Each number is 500 + 40 x the weight over the matrix's rms, rounded and kept within 0 to 999. Layers, rows and columns count from 0. Numbers have three digits each.

# layer 3 MLP up, 320x128, rms 0.261, rows 149-165, columns 0-127
447502501515495520461481479528447532483534514499487478452519462478561540592421441515501559479519546465547502482480503433454591502496491526503522570540449560513420504466556462493467499400494473496512505553506535557516498448452474490596471499466506608452436584477524551513509515487493477497491499501523448555579519544459455497465523493520511510460428446437412517554458505476521543509541
548506471418488515484517550449485500486525501528427441452451533478424455477506473473535529440456472593506466506521449545529535416518550463503528590505585494521517504491458478533542493485415510470507444521547561536450472511458538463551527498431404524468535575460567513471533551488518555510481410532482497524496500467522539547566525468438478454530511555546521473561462461550517585510494
487532544537451512525491474436466502534522517471514610502504477517483495506485532497500619437501483445503479546532530481486516540570487536461477462504506490471513545488556546495463508479514439520527545482446523516516530420579466408511558487569479439484509530503503466501502505463533461446519488489400445503540558501566481509459477525514441533455437455461510550606536442515538520467498
536481522488504480437475484504509511490563470601466500555531417471512507525512483479501491491513490423454518509515446547548501476523535445499583500498431411529565531498531516513497519429497561462559495484447478472476496501401525477531562544497437514501441571487475518520408507506541485485555466498460471501482564472492532527555517450522457423438471488478497510412467522490512405514525
555480501514499542558494454388486452442516523473488521483530492531490582543452460576478477520512468527466482441487516528570485501504558531476503457464487526496488525476491490486468487534417504460489464535514458496491569480465520521449509547555479540447529531491502501511463534550535477549473495468479518546534594468440514494465481443448536455493472438504517450438512526542422525451482
484499540474565504581520452518514460527506430524492517470463469480549486573464420487494459490477483455489508495516438460451481484497481484490460462425485460475536539520500473510527499463467488452553497534502527530451519512514478483489479515544518435476489487437508580504415544522555526535523549460513453526473488447472526485507546516485555464509523486475548508462470523571497521481498
472522494601507465462521578469518527468528511522483511504498475470501492541479471452451514472498504451501489489484515431485520502533575502508435526577510532510472484482504503528477476523466476514537516511470536511548484507483510463506599580509449500547505498456518501507509517494527541493508497482542515558503550474467509494565525463456487521493620428537515534379471482487567488488558
465548504523557518449488472548431511489503486487500535511534489556493499539541444540493448503543381566531433546511496425488473495447509501510468496504535437492494541536496525415443506516443481517586510520458496536517509487537480483493495479526538439432520476504475417476507509522544477546472495506486557562473474458524506444515546509468466446506486485517523573566499544506562538497570
505491480524514496527500549591415411468432537484548455477431473524498493514513491481474447444499486496446553537445497497504457448524478505480581476570566478479422500525566467552504501480567366489524488618545546468515485522539465426595555519544518520450462511492541459462539465559510490568581483443512504462500485505447482480453481432524536465493478444515580493481489531476468521539485
476487523473502486515519469571495456526477518456450490464566450463488496561507513532525485620471488460464476488523476551493582552483423542519538507424569486579559514425490535479509500487558495456482537439490489567522521454491503574493499439522520537531521525471506460503550473494465485483488433502492490471510494508492471454525522504501459512514522543474500536413532504408477498444426
461464458525508519526477492438483451519543539534403479563571516503474493540455577460486450450490563521515530572509518452483485488447563469475474503488499524451461523516535519547473471540496558480556535565427422448479504502500546449514491482491459451506564517501430446523492467516472471505479514573563508487509483494493440481441513477447502464490438462542546522414425517462514453566530
484444496503545486472479542483457532440496441506487533540460497482514562509509609525430543484505559443540424479547501487493523526535467484512544546490488540509545535531457445485506482567481497424555599494491526442518535492516559499494571486492530472540490492500524482500596481465517403461524480481532514417576525482490528509559455532473458555503493518495539535516583413524489498461486
499512550559452474466552440514496409500512499528446463443451479491564476541502518520523441504583454526460523548517513491460476429501528506513450440558535525481467481498488565526488473522399560479481506558515492524557432523575519484489542539492529494466414462428568440515495485463468478535537482491546497452508577469434567446470503517618478538506478417469502517496475455473470544517507
505482490454494482559543595497495533482519530539493381448586519509539495465488447428486540582519501456484520538539483527490561444470461473507521519502518534453552504499446457542503531549498499470547505490493513429477590449448515547527497439564500488491510504573508538429511480444484464479474537433530498551450519516521550514503536499492453544533437533558455486522547535451555516487539
548579491484510457523533454520484561568584416559497513552461404486570456586526545413519445519470572479497470455551550513473503499451463473508483496502416494503497529511506524526574509435527512469506518525497496504503545504497510515444465529515499518505491536543537436499558557446446443420442549523480444500533464504391474540556498551501554489460565496512412524486466454473458499563493
555503524571498491557464509561496535453472481462520532489530555568467523544526539501517492478475474493494495542503442494498464566522440472555515436483554514544490481581563503553490459494470483504491476480476417437494452582470486535461526472483537528520428574481432522451485580575501594521470540502465497496530571497535497569545467535454451533473530514543599480550586507510500502437500
582523546507495475515555487514524493524502479482497555485530505529553411506522472504500562514458542485442502448476503527464505512546519515489491489480539453494502506474477439535525476624428460463463453510484556527501478488491504474514481577531466470563465503487479524522462445474507458487502544469517425488502507484498474472499414540455475506496486460512495431538471496561520494534501
# layer 3 MLP down (transposed), 320x128, rms 0.191, rows 149-165, columns 0-127
468580504498531569478528527443532504539499478513507582514451480461500539511498509427468557452467433494443490502471428421503486487510496502497523514537499490393523529485497460500505481529471472508530539550550549475477497355434548546515477506418507504506467545454508525523474552520527536459470543495537476476632463484471494467508545498536537515466374459554477504544531504435530447520534
490508545496477443542439602529465380535458526522507408545513459502550571555580490506471499422505492502522499519514432460501532509502379494498469539513531526488521511492501465520502507487602512376540487520456499484538548483516500496516515500515540493490532537453478496467553551508501447481585474505546439474477532515542474477495438508513466526517517546472477457564489527472451493474525
489422512483465488488493505512472497504467527481534490506419444495525523568516449511515519576562482455515518534442485570454490480529479554528479473556526568465458481496447515540438487488463423516488535477532453441577480518537523544544492552568575491519405471476478470521559423498462499482495482497542567438406482470505511497515546533512529490526502516518443499428519464497489453485486
531475509546502430427477493406456452463471566476523443517566545549534447581441538480602494550499542523511457516499528478460443506502532571490445466483418493517494507441539434536507507528542554521473590528495496571449524494501487477520476525492523520466467539530483448504602498472537528508520470535542502544506475472570513506511535460481505424577500472454513473529546487567472587530517
580526489490498544513500524417521500474500543487511455502521451537580463528612486512470523509426551514535482507551471479436433489542511482453477506545487615585545537485458475549495531514460459491451492520542507501480607476475483487463484481517504511443562481591470493468486517509468503538398493454549479548487465491517517468416539539484442538454578493455569503561460502457528491497473
471497480493521426505559427508520543498483502514558461495526529467446531483517475503502491423522443481493509471498513483460521542440516549482397426549503455482447498484430455482493428411555414502520490555542460466514481466595557521510492497497479488490469513485526487463501469459439520513509492480493510438420532488464535505535542494530532484410494491542493437475473583463598508463443
469549516456492523547510474533479477596493509451474482553497504505493480522497542469496524465509439525463520476558499505455495471463519441507528559383508470512536578505613509403540526441539547525438446445477488517469456460550466486524461465515534478508505480528514473514454463528507479571495515511489484568468572541491454462435502561531443484553449487398474466493546488600542482481443
529370503492593486537573435459505471511442402457500504515497468439447482469521519538478478491460408470596448514498536508495526497529508504500442452496541511539558507446481546519483538540485515510496528513589446466431474519473542548555494505508494387452527556462496495499480527517524457549494536447554543462524447543506517552507517477582529457507455579493566511507505435431507531450558
479487512534598522484501489535533440556510494574474520505554526528530457498518531461504428496519559547506539449576594442426475493521483545465431545510483564509521470444464468530536552480471560514511471459439469401492521467480497504480451457539512464469505506494528566569514527533466456521570489527510491560466467587512493482571480483522615510461507486452490525476500495502545448452466
505444555436537546520495515583504601484415499604531436488511473548506523469475494531571542465491534479468493527528414527548453508551519494514442573494509514438535483458473553518477552438494512555500397411591427495417459465487450476473506491505534484449534532522499466463451520509538480542488563512544440492505505484515503531503454520522555517481511517549548470530545516494423520542514
532554535504461496500571520445607437497464528512565425500538500481474561484517503456557554512537477455481524468475478513570551467483501541566510513458480540515554406515524478535503529465505487504502462442481485572491488441438480550479474529512408483508505583491495506438486501517551508468580457444501501551453478479459580535513480591527484463538520457467508476506502516499552490516601
506530536445457434467495468530512487549563485508462506518599520534467483513463521566475517501548432533455616483458456496528559488458450512445526512479502472482483448556594458413468534516480501490467507492508525484464549545437483503515534473459599477452504557490478551471505545513479488487526468478536440470553524582447520539495504472460467532555484463514465467546475524519465516488486
527548467496513492497530470518505572504577436503472501479542469541480480490508493505527509459400514496505541449544520521495463500542544484476540477532446543457542522432532509494489581500488492513499500481529490453432520512502540546495495470467539565454561542505485535540520530509461536474486447490503494437507497558514461471471399470478522486555513504527510511432533493521466453500428
518468593448549449476478512376529528457542547512511473520520561457519478548489549499519560453494499578429482422531487471493465444547479502486487515507577432454457556479576487479540483474571549525514493491485531516556457445503579554490512482500505469449517544500476529499507544485461614503493452487513520435502432495466484451539497472508505478545514474523514553479506452509517435471539
457513483534549523430474473463455535461428471534507464429516491526423520499453513465457500516538477479445529431508518595480520522604513586469473471514461446579425488437544472500483520527514484483484472518488490475514494454532522529593466432482511530443509567513468535467502466573505569520560472515507474495448461508447528453508601482445447402532528498502508510469464514527552532433502
516500491517493453468480489407518440462556488565531495564528483529535489441460548504509518443512552534468477511498563571445572460506523526540519450470484517492463509516435430492504552428506551565497499521448540519510505490517512416520548488553516512442489479457467523565468467475510480488491419581491480515547451564534477578523542514526484486497427524554489493514524401499393457551515
513487499543483503567468439448560616458402579512537470504556492480455520458476461473492552467461523469513526499532493487447504443527563431520559439452476513459471474498521545521534529462555524510478490536433462538482474479469423553508457489473438533483490485513469511501497450509472443455530510443487520430448502518515513485520507509487594524520482517528479566457487551545487539475454
# layer 3 MLP gate, 320x128, rms 0.286, rows 150-166, columns 0-127
490556491532504526572475496528499551454524518459569502538490486483460524510461480429425521514635527457536515496491523458475483403444521424594523444472465470491514511446498495540469489485589507536507482507511469457435553480535518480454509477529536528508551487473474413505510456516527551507484496503517617571544535462530402442468479513460453526429501446553512492485532532442541494560529
474486483479504514464488529460496633484457470552530500532560488515412510525558455433465485508503591497503491545478535526470462518495551502523502436514511549451501508513472474510534472550512568529494501505541467518517499522461540479502506480438473560524443528492541496524481398435486424445480437546434539460504504483528487437557522444508580551462591496516536516475508492524491497486486
602487426537494572470558521573509636485540492430560525496481486496501650475552479476503535466488458503489521501546502410478522512492529437542495514484509452506428486466418518368484464488455502487463509451532470473451500501568488551587488517525481448551459443523436536518497497504486535485519445474473526462523551505484450464480512615566484514470547530523544546511459505468573511451509
512531446463522453456483491542501519484467505549526439471554520466543450467474532478470544452492483512480507507427487556456437563518472510577535479500537484424446498466506518465523514435555500560478534519518548543573417509536489522459513515544500519502465520527447441493425443560516527536469514537562546493458489467496440385535425478534528534467513524430519575503509508530461488526448
553483466522500546537512491445603492527417519475552505500453593436478528460483491525508500514506460534493535461533519535504464519443555474492497483528555485565526534446515507537499474553486470609478527480536454522549518500489539464487462538488516512508517481437474527479518483487516552444500474482501408493475433489465511474508427505529471515408471489486471464525441496555503491531553
508511500521520538525493545410531449459539505454479569494544556547516420518467508521522561543525481493452525482457524498455479539501429476522566453536519489572500525563443489524467494416521453530519507486524506424483495506513440471496557621542491488444435463550416533453418499448527476490539500524508555513500573437448557458445401568532491528483514472541525545426461502446446506434475
520574495490489474471502538517440509499454538567455524535415501482438570516507402447522561512596496449454560522499541480518450486503471485540500485531479532508551532491503451533440550522454495491509518548480492580554444481534497507525407442541543480575566470435501498489503409494490577452518511432530455476484459554490434457622524480476514505554563443504431536459596470410511473505474
504498488514549495561514469448502442469477472499510498494484465514433498550474441485525499528487540510579439545539479531513438448497529455522409491454581485466397533432507462529501497521517527560464521454463434535550562541534498454555502510465470523526511512499442447507514496501482520498534601551546449466489509500535499454487572561444528455510536418533491505519521499496497530455410
447519514505517486499494515535497531552510485517560534498494481493511500539521440516484522454499435533543525433455531552434450521489475483579500459527457427419593523551421435452511476511568490477498504562464535537475477450518502439451460431481469496577508494516450511464414505519478552578464511485507559539448475519435486441493530481487593483479529519466528561543496517507532558453482
484439503450502490527561505466525510491535536473408515518508454485474529495491512531536530589482513505453481459492478483490527486463469532491501530490531549522477446446551456490523509479472529564552478451533452528537505563462464501483560526525423481532524526465556493465431524537496491523569455505581524586470482462456516517568485474517558434480568403492501575414560489494448521511538
503445470558517493536443528478493496456527495488446480566463515455470544560470564463425528417409503475504497517484442435480512448534525539506532490562502479489523502502478537558546463469480459548458499570500460527474543431486453504544485564573450530515457512496445497481532559440540562442483542497559432498498496477540513502505482505527498568517481448573538466482494486514490457517529
429481460531519511459476479511524518548525565437461491483519500531569528516504484512493527488438585509505491458442522490509505525532509510518550550522466495488540463477485485472551431494424493487484460501474518428546574578472514516504525520462520460492512509524481473572483522491558459498553510487442523476479457477530446482462451567445467521503404476493449554454558514488526532568481
515501556502466492495500460489528490444488447459528542480481527493443588532482517509494534473547557505519480458495477486458488502476522408439503430468477481504399494464510520527521482469454496520464488482477490522499450487484474500482581543510558453474563457491517428476479637533531504491511449518490462506460485435388419484537453499531513496410487516466535532462434535486541521534541
470504523501535482519540531587468502453498439472437490538505427553572489534475492432529560533544521501564525474495501473448503503477505535524492493507477532566521378437493538502500492506517452482422544455541515513523459476487486529496518571471453488477436429567493458552477464507530566439505524561576511464418417576490509530523538590492491599476461515509457479506570495455587496462595
533505440512433473524475440471532531488477520480560459541519492521511458479497490495555526461466481509560554509445479425542581337501468446581483566501478511498477504538544546426404561503483462499617463498512583532468507541492467526517514465508612530451527464455506565506532518573511524509440509513439565510557459518449512488435460435509565496547450489527475550519443602504553525466550
433566479512476468486496474433525510545478549515460457529520533527556494466545542460543526438456513461520610530466525439436473532477492478494502421517523534600528514496508471485439531504542460452507516466511497585556508532513536510479519501430493526502481496552449471560497464531422490487510387520510472509580515496474410461499492520477480505508522510440472452462517486377508546442517
487552515486539526484445565534533479511505477570464534592531490367465491496521475408511490523446504518515535458534481440473463466473514454587523498521502492554472524517475490526487521491558488539577469507464536493506483466507469498525544507549483540443443488464559541577544547504394429474523535492547576389460445512517527427421499582485492507503473511539476552511515530509498446483542